Each number is 128 + 24 x the weight over its row's rms, rounded and kept within 0 to 255. Layers, rows and columns count from 0. The size above them is the row's rms in percent of the matrix's.

# layer 5 MLP down (transposed), 2048x768, rms 0.0322, rows 1466-1472, columns 704-767
size [103  98  97  99 103 103  89]
[[154 162 112 112 141  90 133 188 178 152 125 150 135 192 126  95 138 142 144 166 136 129  57 144  99  96 137 127  97  97 139 114 103 115 152 117 155 133 117 117 140 121 136 104 117 141  85 125 133 148 139 122  93 146 119 140 150  93 117 132 121 154 139  62]
 [118  86 146 118 103  71 137 142 101 107 156 143 104 150 100 148 139 151 158 123 134 146 112 137 128 146 119 133 146 119 130 120  89 147 132 117  97 107 131 114 133 118 139 154 132  79 175 143 148 125 126 141 160  99 121 140 137 163 172 112 129 109  83 123]
 [107 140 145 119  86 132 135 123 131  99 132 120 114 102 104 141 160 155 157 115 117 133 147 155 133 142 104 118 131 110 156 110 149 138 140  85 150 108 156 124 155 146 111 156  96 131 127 131 187 102 123 156 148 148 135 114 122 132 159 123 163 118 155  86]
 [152 134 171 122 122 110 170 135 108 168 155  78 129 117 147 122 119 134  91 102 120 147 112 112 122 161 151 155 132 147  89 167 131 171 135  79 124 103  92 131 123 111 102 140 124 142 149 165 123 157 143 127 136 150 131 136 113 104 120 130 140 152 123 153]
 [173 113 126 110 117 112 144 149 141 128 141 105 137 107 125 140 112 114 145  98 155 133 120 137 124 117  98  80 113 108  95 116 125 133 121 165 137 132 139 114 167 148 128 120 163 136 119 107 119 112 119 116 147 144 146 127 145  83 192 110 126 124 130 100]
 [120  93 138 123 151 114 109 108 132 137 133 155  88 157 163 130  91 125 162 103 123 113 131 109 121 173 155 113 140 115 118  99 116 131  75 138 158 140 104 185 130 136  86 127 145 138 111 190 146 131 147 141 170 132 102 119 125 127  88 111 148 152 120 104]
 [ 87  99 115 177  85 153 138 132 112 170 120 175 161  99 146 116 101 110 118 131 137 123 103 119 162 133 159 156 145 110 141  90 117 115 134  99 156  90 144 102 121 130 135 116 145  99 120 155 131 142 114 150 122 139 158 130 120 123 118 103 133 123 133 179]]
# layer 5 MLP gate, 2048x768, rms 0.0322, rows 1467-1473, columns 704-767
size [ 97 103  95  98 103  86  95]
[[ 87 137 138  70 173  92 135 140 149 160  93 113  72 120 164 121 137 141 166 124 136 123 169 119 178 114 110 121 106 107 115  96  87 144 166 163 150 175 161 110 140 118 148 106 122 122 132  84 148 101 125 147  95 132 150 152 119 172 149 121 129 138 142  92]
 [147 110 108 115 110 105 116 101 146 160 157 182 123 118  93 128 137 112 158 111 128 101 109 108 127 180 100 210 109 159 109 141 110 153 133 139 195 149 162 157 127 133 104 104 129 170  88 170 125 132 111 153 129 108 108 126 117 112  79 138 120 114 126 122]
 [124 113 155 112 101 185 160 141 111 129 162 149 106 103 182 156 129 135 153 143 137  74 152 143 153 108 102 117 141  98  85 157 174 122 132 104 149  95 152 153 175 120 160 108 160 121 137 133 137 120 176 156 133 143 106 121 138 113 143 114 138 140 120 164]
 [ 84  95 123 142 105 167 145  98 153 113 106 177 105 135 121 101 139 144 164  96  99 113 140 100 122  97 120 132 147 111 120 147  94 149  89 120 109 108 139 128  79 121 115 113 126 125 105 129 109 172 144 100 146 116 135  93 133 182 109 139 155 108 135 163]
 [122 127 148 161 120 107 131 101 176 164 178 152 119 135 147 122 157 126 129 113 125 129  97 145 151 145 129  99 120 138 173 132 179 123 134 146 127  89 183 129 118 137 152  97 107 109 104 115 107 102 144 128 125 132 159 145 130 144 175 152 135 104 121  91]
 [119 131 175 106 122 147 137 136 127 147 128  88 142 122 158 129 108 146  62  98 140 103  93  78 149 101 142 121  54 151 156 101 159 120 135 106 126 117 163 126 110  74 114 118 175 126 112 122 115 131 107 140 150 134 118 131 162 129 119 118 132 107 164 132]
 [104 106 157 119 157 115 142 125 124 128 133 170 111 161 131  87 108 199 119 144 124  82 107 161 169 123 146 122 124 125 111  76 157 112 135 135 155 159 141 132  98 138 144 132 101 149  91  80 161 143 122  82 152 126 158 124  89 116 172 103 133 174 114 119]]
# layer 5 MLP up, 2048x768, rms 0.0322, rows 1467-1473, columns 704-767
size [ 95 102  94  99 102  90 102]
[[134 103 112 139 107 155 118 122 125 123 104 167 135  89 118 141 118 110 111 147 170 122 108 132 145 121 154 130 106 155 123 118 153  98 135 198 142 116 132 104 149 143 119 151 137 117 142 179 120  99 131 130 138 136  94 123 103 130 128 111 127 156 111 183]
 [139 106 164 130 127 155 114 126 108 158 129  78 160 133  83 133 117 153 155 167 166 123 143 136  98  84 113 119 127 121 182 108 163 129 133 126 123 109 139 104 102 117 139 145 127 114  84 126 112 144 127 109 118 146 116 122 139 115 126 152 146 129 132 148]
 [ 91 152 131 116 116  92 171 120 156 155  86 139 128  91 160 121 127 152 125 140 148 138 110  90 131 117 112 141 124  87  98 148  96 162 145 119 130 139 120 131 132  95 115 148 151 148 151 165 122 157 137  88 120 176 109 130 148 139 130 104  98 138 114 126]
 [121 116 165 114 115 107 150 145 125 152 133 128 145 103 101 153 150 112  89 155 124 149 118 121 126 177 103  86 153  96 108  88 156 126 164 154 126 137 127 108 182 137 167 124 110 147 122 109 148 123 145 148 156 109 158 122 107 107 118 134 144 130  82  76]
 [113 165 137 155 132 121 105 136 109  81 131 115  86 137 126 138 123 136 143 136 130 140 121 143 114 140 112 199 121 141 121 114 114 117 122 140 160 184 146 137 138 110 157 137 139 127 144 114 157 162 125 132 128 151 141  89 186 129  93 111 130 168 166 128]
 [118  92  99 156 122 146 107 100  94 108 132 100 166 124 116 166 139 209  85 145  93 131  96 154 127 104  78 110 142 143 171 124 133 172 148 156  96  98 162 126 110 107 124 104 104 104 139 161 161 116 125  84 155 118 134 134 124 145 118 124 106 139 111 133]
 [120 138 166  75 168 124 120 155 136 119 117  95  94 119 158 144 131 150  87  87  91 111 145 100 110 137 145  87 128 124 140 140 138 134 119 157 129  87 110 151  89 120 113  99 158 133 141 111 123 144 123 153 114 167 103 106 142 119 127 152 149 105 161  98]]